{"tie_embeddings": false, "init_std_up": 0.0228, "beta1": 0.95}
Each number is 500 + 50 x the weight over the matrix's rms, rounded and kept within 0 to 999. Layers, rows and columns count from 0. Numbers have three digits each.

# layer 7 MLP down (transposed), 128x128, rms 0.224, rows 81-117, columns 0-127
478492428529540602530620462551449506527483514445510512467500569573492509479484447464511406495505581500434482501476427567535521482469486481457566514508479537413510555459424455540490529526493404548549512506551452453467506524511462538618448426617453443516503436498542463551416461431509470417524469516496499462479502500487553446538451484553471578542479606511540569455462559540548483542473
506473596482388516460658493586498535519469439527465583473440596502549475434560452465451538443480482501453540518436647435493425543586514415453506488534539433493436523554478536445522553513473520392474570546524474488460538523540516495434588533593593483536601506422456527509542520504453427352479421533566535580470482469518442521554483464520522483498526509495530448520545501550431512562522
479461598521540333498507498471527538534480469554405426527400436456510487532398500482497461522552436528373567431470573582464488396488490572483527537513471515553552517482539478444472408509513550576522409581501494480570514439490552627537416545481500444408563547498540444487577514464505523548475469412456514512577454540462513510547598515484569551521409492490514554492459552580498507448527
487565526497579467501491383499503457472557590450446456459494582444433582579466508517493541523397456514484497505523498503452568466525402635518464517538452511506533567502537479521476563492583517615444526491477536535506513547494500459472548431502580524532517467390495458442382450460555421534464481537408443469464393475464521513489489545429476472432519403487556605493471512541548466576484
535489471581576525598429521447555510423414451538490471560528487469456488547485446451536396515512445432601381472507528541486611439441528526539507459469576473447578493522455474473488492426495524570474430511534517493618452464567491479521477520554477428506535517456489497475556536536459540458546523414529512608510433474546445498573493476587535523560465525558539447517493541504483475565397
465504530535517553524441387417464560481536473521497579504493594434525463552389586561448457381425448482582525575552573483451508479444526417522607523585535488490499482526622514454482536513571445458530499578373387440470495439571542553541494509499496594534588392518445522487559467520570514480527438553432538527459636485531527523544496607465457518498570596492431529535442382495565498599516
504477509534463419398611447608371521561476535485450470437465522547438544474483468539520485472476434565567400486567435505491548512524443506677483473516520415508485511435497523521560423522507466541536512444468541524522419502420493500492491535521504453488508495568528523490425472496513440592529606471539517460575588423519518514424503518547498566622469584515537570487466522488506471481516
514584578429623627473546499393415523523490436492494501456539510513557520521513478539535469387493485551416453548453419431500497459584539549434509540493500466532492467551465502483610427499628514424489415493462439528576581524561525465472504412456452449501438525486469514412568460502520492459466497501561515518473467505407580439523560579531516445521502537576497527555477475568469415552466
561435467413453479445523525508517473493534484508530468509433463460542472453541449438561482407492502477513559577505477526434577473484509480532489468459544580522503541467485439575576530429445577460504494456451468477546468498528515548430565482448497440582525547483523533428480564512467470437483431503499529527545504519566525403480543564534484581648470551453502449488484612531456452574540
502461459522546606485576512506458510502529527467477517537577504588464457566582402592484627515502491507565475443518516493504547495493503572534510494520494463403449486495565541471517490527447520424517505508468604472492503481474432465491538394487489521464470553479489548507617546518464479535521576590540544378542533502562520472464448494422506476472505559465482508458429504529526533501378
469393539452577362624567604569570557560484484450526435407558486491554521454570590566672458445500496458452569544426563401440477593582456528485397540454538506506495450556463466450437415451420483433496504476437488480558525616492615584533574511520483444481560580414533499543411465475435552494536409518407482555513530517565478480507529406489545579482535493485457460494463441505531452490504
485513539487534582490540518513456533499425552556446522334428533509532472512494462455523451522616440504470432462456441489441460452501429502558476558523481439457485512496458505436449477521440444535538486447461595472461546464502478566565449589485469401448518535550619390539461447543546536460493555531597495490551423461546490489478490468532538484385562517505549477513494475435457462462474
482508475569445560518514520534436467570411599600481382425535508416447584568547502407471574553526538462482465529490489459477419423417496473452502469502533510445436478556438455533463492530478573595561464495587481393489550507418465627527414473424555489570602568522532561574427601499531426563495454603510522456558491441545526479521431529536505553481472500485477509449545499446470432532492
452468470569523513462441447546541506476575559538596569536479510499548493505579483597495455509485573419575520504509546439436582485549499477503423482546457456477479592597477509501570600514577469486543585498484415571469487503571544500372400457499473464561442464531504515447513481463486508430507514473439574511455467538485467475464457636543546543464527509474612496501542516556539538465515
518452479423446473535472472440592388473591439534479451540420397540480552492496542443439549491485510555446504471400436444496506549525518511465482526439454459522471586516537488502485534449529567591579537546487451444521473552362554523527459487518519502519460582468480535516488552469467532526515542496394481486503522526500468531527500556489431544415463494577565460472462560536544445438551
483558468498456553457536513557445395486474518529507426378464537508538451487410503458488499458416532479518429488513422554579463449504429508551520422571489470527486547585551501561498510556471531501495543474463446432506530467478558503549551550509507467490456476513492483461506503458547508484461422426493617458453517485481532571554447535476477431476405442500590590464534583464453507604555
493461479505511517580567545502516505533425592439532543455553490520475607471398528438493530507489539428444513457533468534621624460533535435538533467454452489471560494458496469461468501497473483648414449504520513443471486446460486567538472558553472449566544483526451579629467609543496437554561489467488523474559456479482511407490521459500465566524460473485510511503502597427564492545488
477502535452567471605574496430528444401417560447432516425483481483503583547516376487499488566519598554478507424435454500537449416426478459485467425531453525444475466453455501463562537532534462463499516555430519528475512452450545537489442510533516465428463575482450459441535544524445529457466530458491487508464565626467529521475409549547568567466496457447529414535486603481486453519557
384477529479390500487503400579471523476525551607331457545468510492487436456481507482435470383553553448543498629499508556553512506583428488451446506436457507613567521496484465523456420452462458572553548501467466551486443529529503490414484460434370598531429459452460528540566461543544437474526554455481558473544496496506491510511537446539586465531466494518423401539519436546516467494532
524479491486538508570465487514477505506510501442521415427435450445420505483455561452472492525512447553533520464488564517538504439527482413593486495569493600547477457433528392509465470499565424444398389589423428498504513497471443469461497489595428480457486552573559479388460483520556500528505497576575452534479588551465582579471509585483510471483538491453555522548474480518493582536526
479458483490557453509547601398495489529528478438511497455406571559476531543501461551491404562507483478447499451501500424463616518488548471553451468538505519497473366507538427486555556562493523530499447538509530507450537457414518515509483534494548484473518467459376419447507592523526561448511482453425524530529423528499438427496494513485388518469505507515490583481509472456471390504499
498468553465555450573484513511631419551500532481516506535576401474603481548526525548474466459530443487578472422460473513456544375517459466520504569463399521565515569446535596530572470487446461519378506429545499446476508493600475488419502505512466441442524538477459436524488513458475510531467549503448567521548511492409481553471517469463489500499540506520556548457554517596447444449579
390498463434448535519490537530595497494590554493546515432617468557557491510504513425538593489517512551511452410581408426519507459631468496519493595525476508480503531530505494545435530513524473518523561478423560527448573490552519495447487551531460511490497491426519438525605526516454487474451552500486434380507477446471451507585574510501513429489514548422439500452487467544417527459531
431468421468630466537636504442538632449573554506500525466543502499426552516522509471526475481545565582521516397520458512461480519437567506532519412557458588576525495483596416529457511493412479490565491567522471497438525588522544472609468491450553538497397556484422477558514597520484457587489451508535546614490560596541531491533586560584548546483469425543544537482454468460513549475489
457457428498577638490542487515402404615491509455526529496475537453483456545536492473468485536486571490568430493482522439485475488605474531474447401500515526496502558483501502511495481435464471600512431543502513497441518450396504443350441490517451506462499406425494492558535434480513482481443425481536599477573563390399454542554529385523545468459510493491533483556501515524477513499388
497454577495485625506446488530448501472526436431433478440479530521550502442550578361534521612526512490500440455457556532472516477473501523446436565478519569560420553603456496595492527538525520507531523486463506467487500576546482496536432582483531485515562506481514495423505477498558590528506523467433435617437499497449510461471488602555510557461502466423446478562457547538451625552514
502535505445560533543453508523538474440522516495452501503454442477492505553545539487477442449462569514409511477532461553478435527525430573398503557580443496453458545475462548440480445542540595369508520491497605402463530411448603445557510528571581605445461552470390492396498500542547491510385483510471534433505448438526554567451394520470539512503444499493425512506498477522490537505610
473513498437503502432441529546494566472467484510436350571511524468544520454503432546505566475566566477445508480463444544560553543505475480576538490470495523443419582572490486495461375421610489468488466455493533436501478538439460583517505483528447555557472400584483491502479569519603475527574489578543621531385473487553505515430452482549496382457488509473407591427478490486532441473448
458457397501488459505493465534530539530497581477576584506476521480440425527541517569498467476579466541464425519555509460487558522525511525526453589491504516473484536536582484462521582613475463515555448518459455568626538443487502515484481519566513464472411487499506571610519518522562515480459463608488449476542421472533536615452493505434460505503483579458513535497497514498496571536536
599538496490532403540517530536459442472531442537462403522520589547436480483471484500513517562501482521507411497595492496565551417488491447464569469488530500404566534480533466502573474483467517485538505553502526434526514592427504497591480499566574413503493590534549526598479500499437565421508360513451442444461576379466455535463484478507463528524446400508424503541552441624426543588542
485564574538538525606583397581509490486463511523468553599446546629586564433474489426438441411401560573481503461535472532567512481425471508584408485473496505541452591534498430403533454472623497554455469453494480435410521557480499451473488487446573588568484448539462494625523485508565516553568549555540460471405507467457556433421491611502492586529554418548497465449521492441498458469511
449576553480422492503489565482496512522425467432486496480487512523524572413517470518458484544418484506611480481477456497536455592494507352473473415434537552567421498547505486508475487535497423548441507486467439576524513397481422463423424514458499549498518471522499457444455466513432484468488456501468517572544495563681574553497443491506439540553516438518510568539522573535497528455522
539547456452485584549577482487564501500585562490448576479495524465441522514522417489525510473498507486389385627513461552513425566537502642514509539480481497517574447501468466474461468442476567524467480465445521552488463482501595454558570491494563482413471561417425444586452391489469436469428420526524521539508446497518395492523541500443509474390466456494550497382513460500522515453368
506554430479401540459490461451533465491418489548449476497485534547408414589504461489432633487572601500447487593418545519497462460522567387488542363496596494502508504512503548443515516559612450524517501441525530534547531561540482440454549457518468506436492478517458435626467502466554593479467435491389528468543466565446438624490570496506480496522437531509502538438496560465475540536622
494472459464410512403499546566477458563519460483474459409507584482534427534517494517399549467490474527466465472610520438480530492408489482545514455580603461486556599541557564523440484528533535510481506495549508537442555559359510448569616522527395502473535534452546510514498556526480460483505515455457534459458494536512417477505520511507497447479491490568541688375475490514471551466517
458476499439544570487569500586490518404536459369581415456550528514543488523475467536466524488500495453447521489529545503459454518568532516547502500552534369489504466592498437522495525495590516494461560426438546492495544511464509494440487472465516560525540499613496498506467551479521508528530557485598508560529488477548493411593484585510506554523527446433570526452464498472541579474524
506435616477464469401432553390596480535370425511466608505496507420522453508539439523518518527519524560506608473516539526417524429631535582469496481448553494567472509477517500528466492574530580433490486563451532539478491453466484479406534441534440463530527450571494451403602509561458580442529537482518548553568534505511498487530469499446531509467520448442427445451499498441456526476528
# layer 7 MLP gate, 128x128, rms 0.238, rows 82-117, columns 0-127
455527552489532496554464523484499488450582552535383469558420494533515560481474414504417524536438664477526567609482518448600479438532518464528433476491576434458470528504583470556502539498566525474495526432507495544512561573445560534521572457478530485445481471458566484483422498446454497654539486497540619446569512485553468469369436547479525492474553530483515453486412445525458573558545
446526563456481469436521510515494501479561429614496501524487504407540477509462508550530454552475467451455608511536466502405516486535444642444590492513498530479436527553597429469492488420581511547525479477472434548508522473461551620423554517466400498476449636450437575503572516489474497553532484404527519505417469506478489583590454424513372550443386494528461520478521497499495503570553
533477505507600506464493543524556437401463485449511442522472403435527510447416417437532442489465470406463419582419590489447404545488506490582517416458550446561475495494535457497498494500501520501522503447491528573519529475470557544532534613499532469505503507463523446538537436501547546513497475503541582504429495425538560461467438644445460422486531498505522504601459458601566500592469
422448462497481461473482473440497515524432490470588437474507494512522497476446562459646569550513522515506466604587456477485435479452488523478463394513500536487440517436561537467610450464458533477596491559536555534520471443517543467512581404519402505470463531540620488476598506508468496578537497510479498489404514489400504515478534518501495505520477545474408570495433457426445496496491
499621572570490501561449497478486535533455465424462478530390528494546581571495537579500463523514510559573590497594478539545570460487547438548498486384643467525549444448531537613452456480558458525519534517476534530526605458486478443395411454498513513481484536508461495500547525449393500554496534519499354581427588461566540436368548530466379479487513526507524542451482533539465483493455
562588551504517504452548498578536455606387520445493549480498504523465523578528474532519455563543512424466477496475537544474504453486414518582504473577487519519535479392490496445566466416579472533443538483436472539536514480610589563443547580473454523420457467527491509490494563484394514489560505417464551413578464514567514525492525507531473558506483431422593455528461495509565456482543
484436493450508572527483523603499432507493520514496530530523478427467507443457536559420525505420560519488491471505499546531506538479365438564493533427407527540486517580511529582544534533506468449457504462530501472497513460496494417523525548427497455471464523504537557460470473435418498567500439528560530468435533615434498502437365567537541572504484550534466555487525454538494495397596
457506475428506426490463512526570506488439494517550456481507472480496552416472495429473497521545566531455575417497565566456431506502424522448563394455567505491486435495472436577442481529592485601497518478542468513552532533476491480403526485608491551501525436537474404504482441412559468431469540433450443474485567443470489561511556526413434520556525512501488531474594472522526521498521
477412466479433481445586525519513516635535462429452439502504510508552440478480508548509586550495457481399461560572457528570462493457521483480536448588457466466537489505594525430482545474509470549537494514540603570455567495525577574502504422451622520527458431498507388523460581483435506522555543514496494515582519513469507543452493573499528519423447595489559453442350482493506474497563
456477521437461454487504523565524554506410474481542448435444528533403534454500534457457517493517504703463500510563447467488507516453418445435492554588457472625610515552532545540550496460545456497510503486511500526512465520493578428510582539463519556506480417552513526568491548445521484440501539504473504526497533475547498513520491453512537632532512489568526467467439509434505537571459
453566503431488600556561427578494415526468506567471613531486575546562510405366572514458516542524519467523522463475527399524480520405505475495528522544452519420490468530488439555521567453570558552569494556534488441554512566493488468470511541479484448469612604444457473489446483507561532552578483489427473436481466546496491497456470537586371471488483610604468437552571532503453630454576
473435493475538486461556505539530599546493517549420523512442593515514533487568508502473503485486480556513602509507502461419459483498499587597321491515445504516457504452433427576490486599578493565470484450439487536573560537476438547398523494585624419544524592512558472583554493497545495527471484506482595480400517482530505414576500613503514616448604529473425531531541476546496459569348
555504522430555525462541511533563414541545462554506518561554480563537478485512559408462448502511442509529494442494512577468545490449481506514448532370595494560518544497468536499486468559530458544408560481489491471446448502418389467514593615420525448483494445456471559529500553487529558496412453443484551524478471527547511502420486476453430458491521461532468487577446435441498495471441
497492418517525583456592439483536493443430513537504474489547353494572502476524499461480503436472489589502532504431486434481515404560608484533479502467459469475520555483492520504459500535514392504529525543588441485537520410516596557514543515488535551507435588470577490520472528425497433442524513505444473446501513500549473460539548503455540596519557543588577425579515545586490414517445
459512536509533520542478541545431535463508509507510481571583368446471572459434505405572515536431491483521467505497536499559517488579448507485438538488554492543461526450520461519509483441486414586557518489475450469465590423485566578572483501465526437445436573412503469475501551520606557484497581502523567518550446446474473517638571549489489492459576525532493501455526387477537523565483
537474408545495455566530546528516571545552508517447477470463447501534605462559523510548503528512558519499517491470471485499447551578528530486530525526462414492585585447477528471469482528440481570470520562573476478619433477442515588510502523511473450576511505447530494438447510392553479520593451450440574505526477438484492485510523554434469492513507485581458465497441515507524479504503
507452453417478553533463570543502456413504588478523495505390546407495544515566503487412534549489522513487459446573547546403444515473480566458497534445569429460414513407500548523450516488468474527562494510500526525637497594449570504547393481580528463518487565618511439450486408459528454551501499420463529553553430487491609566460527555490520517507484482452486459551510520522506368431382
512522566481462541449516532629496474492395557487530415441520450532475447527448556423485531456476480510510452632422472508521526617530506401484455596477448467543510540448565544542532490499458560472523441479480546432433477498508480548483393434502505491436510402621573535513524409481535400605561471409596538469471581416490466464546405456454503512580456567488456527445474476572445534439517
575502373517419493524601524564557574557525378550570459462489533511492484472504461416456407561494497521575561439518531458441488454496522406569558531519514555515481403521535450526445424517511575535540446527504465526560455510413491493481440521472451618456551495560534538491560584459512471544479464542458519544581420561477511624563601517445482450511489490538507446508490523455632389452561
555535518406488482537500524553484472446524512444512516534540519658462525462553481402439521445483539485409515486521355487560438531475470494592531462515507485424565438523591537454511494598552567441575521473547501498545478451563467507502482376535454471507443455430479521465431516422518430515608436517508470536474510489493542521521498469507621470460411553548529489471482472513558499503496
539450414633506512387564400550427505495497551499528512437524496539519511483506589557526474471482508596548384561382518468490470498483541548466429547550416615482513443508565490507469460499505523528522494429564529489485483475487484527476491555430473513572593532631516494458547501552564526459512579476535506460487446401464545475585472518530498542574430481553586609492522464466533555432499
469512511518490588445553553436462390478517509514494537446498586503486477515518530481480418579577502458567425489535503546495529555550494483511527526475494624600522575483537505441541478550507586477500540522619469484551462456458468475489434461547476510486565478544401426537523508512483407471634502519529492503470457449544589460483442523544478583564560545532485411537457404511568573469465
544549449394572495519498545531458500539498444393609463559517486565566459540451522483444501517496443478527425521555614494370544544547527520470406443484472492574514580499523529497422461526475508468570499539511546445454513432532373541453558436482535363510560468474406387475488507593515589460466444512492526557527489530520444477527488507540559509376367440501533446498490537491434541536544
491478528520592512515485503521462408437501481493547576530487506513571506523493581439501535499556555553511522522473498517455521493521487500573460470456513504602461622662494483529462540569512593427535478516383535522533465468489564582416560355548509549413547447513488468449407478503537472486531446514540557437463506489457549518494470507564485504511476516520572641580473493564467447556513
399500498562511426448625431516531589550459502477496421482508549413474522560535474487399387496542485446541503551560535436501480496475394497443464430461498545518468410513493566479493464486545559493497533481571498527464525520579476545529542494502586530501512498518495522479437537532506420504412575547402539447570469482426532523547492453542604514469516497452449441491514451503500558531470
607535525539458488555488537491504451439434629481514483453458395532491466539546476545414461522528573495404550549590523546491565572419495552371516545493478535421450487542486537489419429472568552470524481427560585435515556444488511476442473518555531529430449536510528563450569579524515400487570534593556480495433471473475429505515527453503434572545486507516492478569526494499569500443505
507459523554412499471578453501497506459514460428502510491556519450466512392379528417599487478546486585462522519479490601586489466454511510474434493555530558553505485486494444441463476450531440488507528527487462529521451355385534460507398606543522517586556563465475572473423462482553592504465496499469489477503473445545486462596559532541485536528465418453412521531476415508509606626470
500524490519565478491505577510538454474408441513516497495456495460429629433443473445481423494478559517521558428469495486385492567503529531441554556554578531512445480532467448584499555523421437473528530544505533557441514532580563482499478483501499492500590450540453515477412500491486517436425553474455538520511506477591532496498522484489497474560583472490452498541518447463546579423579
486518444594468536449483471501496496396392460424506506500623510542540592515544522577509546605532465483547444543486466486413552570423445580531605481511536430572470448519532421478428480446581554572585486549438564554450544518523453576453423440421465504592466539465464451505460497574504521463553527453490562534529532472563544481560449441444470473526492476579491472414532483444445519499515
499455514451512489431451429462519548486554497518528436476473471501455525488571581440497432453547441566396540383522508457511518502494442518558507464422531572416549442473358472553566571471432455464461553540551479538438583440453514514467513536571549450493459530528540603505596452425488514572498601475532613542435540388563566469440477474556413534343469510487452476435499505485506511532412
547528421516538549474509476462502541464508585386447577523482474500552460470541497552494452530557573527453539502555499511419642528503471470432526596480528516503518514559493446476520540477475478537487587431636568500518363457471479490425526514504519439581473507525428506549545486568551503551556416428555530536513565516543469463473506588547598411468500507541508450434530526486475475444419
500431468446470508463512500578448429513557466537473524490539575496514504538445489553426436503460507540480420508467356519452556577563510614544519552534496543601462438579472473550429474536523465484535543576475526434471460490526524466575484498399555519411493440478526469465428462507537489522492488450516634569443529599535518521551577336494482494471499431570577526477572477485501534546507
429454539519527503481551567549557534505524523501558511543475435569633593616414531535509384611537543455460462476467489519496551483547519493530574434375462499441576551504471453549529378599496560477546552409530416447514514446478514565467488450519528542388435558467405467534525561581468504540410482405473516427507540474574546538463470520493443432509492606539538486429514446588490560481549
432552488544516552591413416553480451408533528408507499483472487521468560468402544514473493517512566603473494518471433487500558469474549483488495418436435570459428491487462458542563568449507460557452456437564524497498492440445505444423450495497524508597515570500477487486535387466490485564469467488534499479504359534522545478541474531546444605487461421489561523548558536505588517471465
486398514395470479465647373456482482468527545527460575470508514439490556457515413483537549538382557513443422479550544508494493488456569553536582423479543519489443515539428519468496428473439424504442462556494524410534514496525424542481489475465371548490451524475495511436481486499442535491465488510397488586528503455499538518519426513497506471526498532473588537499509575557473496541526
468527536494538554519547578454499521529543496461528531561544500537477580507447444537322437461441564424429496499439496482436561547521516520507549555508454483583474555473522526495440502525457578492517610500573614514500447515442490532533478491537513415531508488541481537520454513451485501475489492522475524536507490527509537393414460605533520493517505493580463529507513439528535530389445
# layer 7 MLP up, 128x128, rms 0.238, rows 82-117, columns 0-127
520564469505512499500536424464628542552475516415398614428585547514524538504588598474561460463442453526470560386617478562525503551535451406526473476518522551479493530501462587350481487503469529546480468506478471557436396523523510535533509559574474433445449481581474469478437443443556525432488542569466534593536527459481359617503417508564469554496499462474509523496451565483568481495459
495499567549522481555478553473429549611505488539412558467493554456590568483483490542440451488463485429492519509516590542383414593536522560426459480527400497586494606513475450535374466487625527523514510556495542533426489624503507535486546380480458499446527498449484434532461559408446581549505451484535395536486518465490491562613518517477492523564523533535506437502464539445424492500608
526521524558497424478422467407482472558490577584494424431485575480518460538488427499523585489470436573478577529542569527568468543483501492514491470539487518558530510456455566435478511517499550549461547517532500439590591490522526535454354426421527450604567561417506467492470499503540528586556488628499573504462511470504558532572492508539492516444446481470531550394436530553591539529481
481411458518491527465450507540534466547537515549437530481494496551467505404553572477531519602497545481383463487500540509545491527440520459509439463446447469573518563528565512542439526584499504518525470477445550499477559551506484471421529457428509505416430506512467488509420503491565419525593502479479492446542534470444594490493624537472514392384505498468433517418536437545385563532515
510466541617540422469561405468403521440543495508582424588536483557503485471491411464475442436530529495426468436435470400369507407470486507471612459491536514592538504485453453447524498478470538497403529414434541584382454493415491482471503496614499485420493471514421500522550593509553452439493464545545488465496469449511506624537451527462481598466446442633373504590602483495557483532489
594516509533468562434558548538579511516465511464444501502480472566580453472550513489417541498530503440490428572495452533457457505542528477601509466604539579458441492454484475416572448532557501530541448415418400524527517401507481464556513502476447535468448439461511554489490579480403513459489456503514466442488529566454573500476528474503518480466559454612485507478549419514514461536526
530523578428435531487518490518531450480529508476499501521520511477445537496477427605459507414510504457515548509531502528543490480471501500447628591514520464526502461571442593481500446469484463510492489382585585492515475500595560530422650522448458502509495470535471512529480524475483444452597549470559572457462435483587525497446504431502476532611500540477550422557541467446471405536561
483431459536512466405453470487608562497526571548481477544560456503479509443599458506505491472579580476454615473513522546496522459520506477501578559555467517545544584463475570474532527405438512479491436475462467471482548469435439567547487584507510575451548540444432582406471505476529549489455478511527540468437490509524508539533465565487472467536561487539433568571489502546605483488520
555555538546440526503475498543509368480433529515476463518559495439476502531469527481421445465578552508544487476479526464520456472531542569557514500456517388516521498580522491516544478482531463427471423507411497454457547551473481470541483497479529461557546471484568526445509543506473507412471495484534424532493480504493395436450458546443557450537469435485525497518640403521468410480437
405513558443465351525489632539506615521425620479502511484488521482462475524445563464525514540439452531595532444389546514410459536437422496538399499501463404421528457540540551431494547426438541523554539542465436531466601532612529572467438574519459481502471479444408580529457536440478536474575454527456552514581568647543462506505563461551555575546485441613457448484476595585460444577534
530548501499500547443479462493516564460557539585527463624515485503542544466478427539455475476490470503499546580494508520513507459531461512472482512476433556448461476570406499492417567488524521530503520528556460519498580403496519472449450506499481495489564606554507539486446567475526550507529516598459575513481528427570477632463510595486453379522512549514524484556512493514417481443527
494466514479607497549582377499514492561479491478499474451412495572530467475571513537467552493477562505445444538481558456543475505520453584473512559434475573555457558397396572499477459529523474437496519440487541432491505552484486516474602454585491506481476453511489513518486471535359483531507562520549498392444511495501521569454464465452509517496504454509551544461436541503548569585521
429518574512473518490531554620411541489476408456537538480464479542494528504486449446540537529502478472494571421490477516433411478435479489426511533490575472560569478591502519513477475469441436567450486390502459441574464534462463567495537563468456591478538483390439554463500559481477564446471490454457464427529422590561488487491477451497505523556455530583474477551522519427546461537462
510506516493542550466545516498643548450553557462502483501463514451514473488490478455511463443533486516547481531500520630335457459490512515477497544525461533550577459517527474559587452416528447545564523571500434513577463437513406545581445534597487522501464530529516600493503533513562446427441504493490473463418552518496497534478571552537525504507488456587550483425573484469419535531513
505564461542462495467472546513374465522515593528449478450521387439450490506430533622499487473558483413515437473523474489558554450518509451516470424467492533511427472432491524515472458568485530488512538518507448428564392457543523458510434559510436430525487492431473438584450534498599477499629553465490475494596494445521441415471552535540494499467460558469419508474501465542527464492441
588555460471503398469435497506584457434445553516491505527585479564406459511585506361462449429487469572514499524527498500541548495467483453489465495538546531455519422558522541487585457505519483523502535439471532559441474592598529546395528536467508512480529497469468566455529544404493578513448537630501435522470505583448514513461446520547523408603437503443479523506622524498526456487532
530407484539503534472461530573538526482549470471477438466538474462493541494529547479539571517436498506462495424456578522464530542486536445540471513513501511549516458593543544472462476493544526442517488507561481534557496489485403559548496542510472473509510434480400633509442568496539500515529508570528525579389583534424525480446505372469520359565465575584519353510532480392491597498424
561462538500476492500538418549546468537439578497567581587497486510527420424491524490494442492478529511491501473444418548453482527603404394589479599566482485507509469505629492505385433555460386444545514424489577486537459529465414513452412454401435478504494385615426496438471472448499491525581592532555630497502512516469457502461491480411479502565409477556503396528526425469482452515564
480485435509444508471520557508567589606569548560497490563515529534524524539534497525465511479466473504562525511448392432449532391617450471517497510564494574414546472558451527586515439579548499512529553459482503617609477498433473501539454495493447561423456495597402476523510557518414535451584495487513528524554482497539544553506531433453511418560458487527523411496512456401620381472550
439445461475556430399550540599468466526484512526564452404481515519529526494536567494472491588446532405512533501542471535472512509511504491411475581488508408479510449468507581491562540471523540464476395532529576436541479513511483475516499462550494486502489555477525434588487588451551495477545491588500494447443454498500533502518563400456542541424502540454453597552418559527559523528493
547618569456502494531566500431441474515493513453489463552497571481481477564451486431487477505449582445604518442521541418603538530482528526577463474458522490414434508530478547439492489522547467502521483495512323465540552458487525464421476480434511466544416429446520508419457429485501473463433417452542473505396479456431489504441561432548529568478555588479491445450439535516494487580492
580430525473489437557396511559474481504490559474560504473498476490479549422495492542495521456438623440449489519533473415508547455493570490461471497500522479551581581490473537594481572491552551512488552459480511410463512614562505545506527519448568424507436509503480459518474437460549567497403530445585409524552447504549525429546524437481535407477472567573549544513519558490538508499503
469402481552470511449559491504512567447477435519445469499520554483406494553529601549497495487434361560440492487547550457518557484407570441528459422536577488562510563512553491484422435494498460486480511429551460535615469515594518494544493543570523582403482561384454554500516523473484497529612565499465541527550547460486611562491585472549547533542470541568460488467583524431498541568415
511436483542531456392452448466439576434591508441517554452540521455537472436580554537513521601485440493487573604541456371564551497440510497529456519545492511529441542515450454479383612523498461593551471438571462508514482469453493481441494439440535468463482478459512424454382507493493491564478371483560528412497559503426530444520461487575571539456497503546497479548409429548539461515533
479515527469501511507455510515481525449442635564564486438453557518595485529538544512487469452438483472510543573448558426515464440472513517502415533543509527526532526521441451617504404407459503554473547520525469490500373528419464521610521480512467578479569488552501531617514475515473505479482524558488586462510404493479417519511603472495419544543425434464480559456517450540444432450567
485529556519471554474531543514583523544553505481423456536511486497415474482447528518444455452544561333508489483560565457496584479513414471568556524525520559500477430457594530549486452429531460524542520487500608464571510561553534579429481555504546500495533587541481578524548551500528478565505467556497491456557456530405478510469463536497624412494435503493485452600593516522503479507512
520469600478550486533545506553489504510388561504567618460493525616483522495530456571485428509599513478488535478500436528466458552520525449489527485535523571472481464582554522435472449495461490472525540463495514452474535484566505615575381506517470458580596490481535473515554453471529454474523429476538552552535506647551516533561439493512520467556463380552486601537487687561530431470575
491530540530537415527508525498518543556582557560538527504467510532411486487603488455477466537523459403497574466499466508498529520501499532422504526536512551505507434545467380436482519474478478521532538450522551532541455569422529492534528547510475548488528465561503481481446549531455514538440509567438562503545500511498470407477518564464592427543381465489518454511521426468546472468528
481442496461473505525443554551553592469530420503500431523516494516489534569507500609440543478438447456562463529469501497597474452485552579425464436574522526405487477516562441439458516562446538550506641390497499577610487556584480481394505497497479469546459604561574516475563504631540520470515486628470482400503431546499392570512533526430519563432406565566425592512444430516542434458516
489523420484539552488528414518609542526490553449489568538469513505442530570536546555548490506434419472560533555431486524505402521537452518578449459482413486473538528429472501459513571498549448493395456443563520581423423485509448495457499486540502390594619589483423443548588527472465585491605436542513552489466479474600634520387559479490425500461469479529492517452458516464398551561547
506487462507441460531578558516517527497519539472486481541613513465499534392577456441516472496381521493571454418413486444535449466435456504416480458527479556471530534434475607520473435389487461510458522484473515610440506528532542538382450559502402434499545521482432412497502537578530518458513532508493482582467497568545457476591489481464438421511524560523561456547541488465457383471522
446486632561550460604398505542514540567483409558586375498535440458414515413385549451464458525485504475548469516476500536479507368504568404532506466527490464492518493582505477577521513422575419539535463569432503543469418537502377453470496513577438546431588481566556517491427490509481544432489469537542437447450505505438483453517427574614608452624535515481499542557467480522573393489524
500464553485481540531499599547485521501480449492511575417494494527522506487464482505563468488506513425449383531544465432483485388446373434553583449534431538539420556439526593523452440551550595495548532455496503498513609537500506410448369418471518498512435484504456536482530408545432561506402458557476473552503412510372515518475534573475500435517501526556579426531516446565460370415518
534539462559504561555495479434538474451537492453527556475455547441644479429498441537543572549480538462601424600548452553523573505573464437494396521478538487591469519429459530425541356448491458535487528440549502530536518431444438539460504538458545509562496574533491533530550550486430499470527488443540549554528455576519538511487534532471554478456509486566584533527485500428503536476546
476461486568522542466473480492492523484569583545472518505469507450586538570515566584439568492547480495485581515429487532553486523442546443439451600518561491467503437505579516506442523448576600591541389456556501533480482404384470583519510482565478575416453488433527503476495520484472482500525465441497485498499524535499427479524539543445508604478514517522519530534451499542485507470542
563485573478532553542486465532439447528525445493453540536413543585462547610470400485453523563591534513368551311378464476458480517493454481488463561486501498516587505576513506551530466531495456592500589478511533535529470536482480505565478448409489335538541465584519461440453464517460460541469576583530562502525516479504461405547510509473485542530490431531519500484528490484488530490538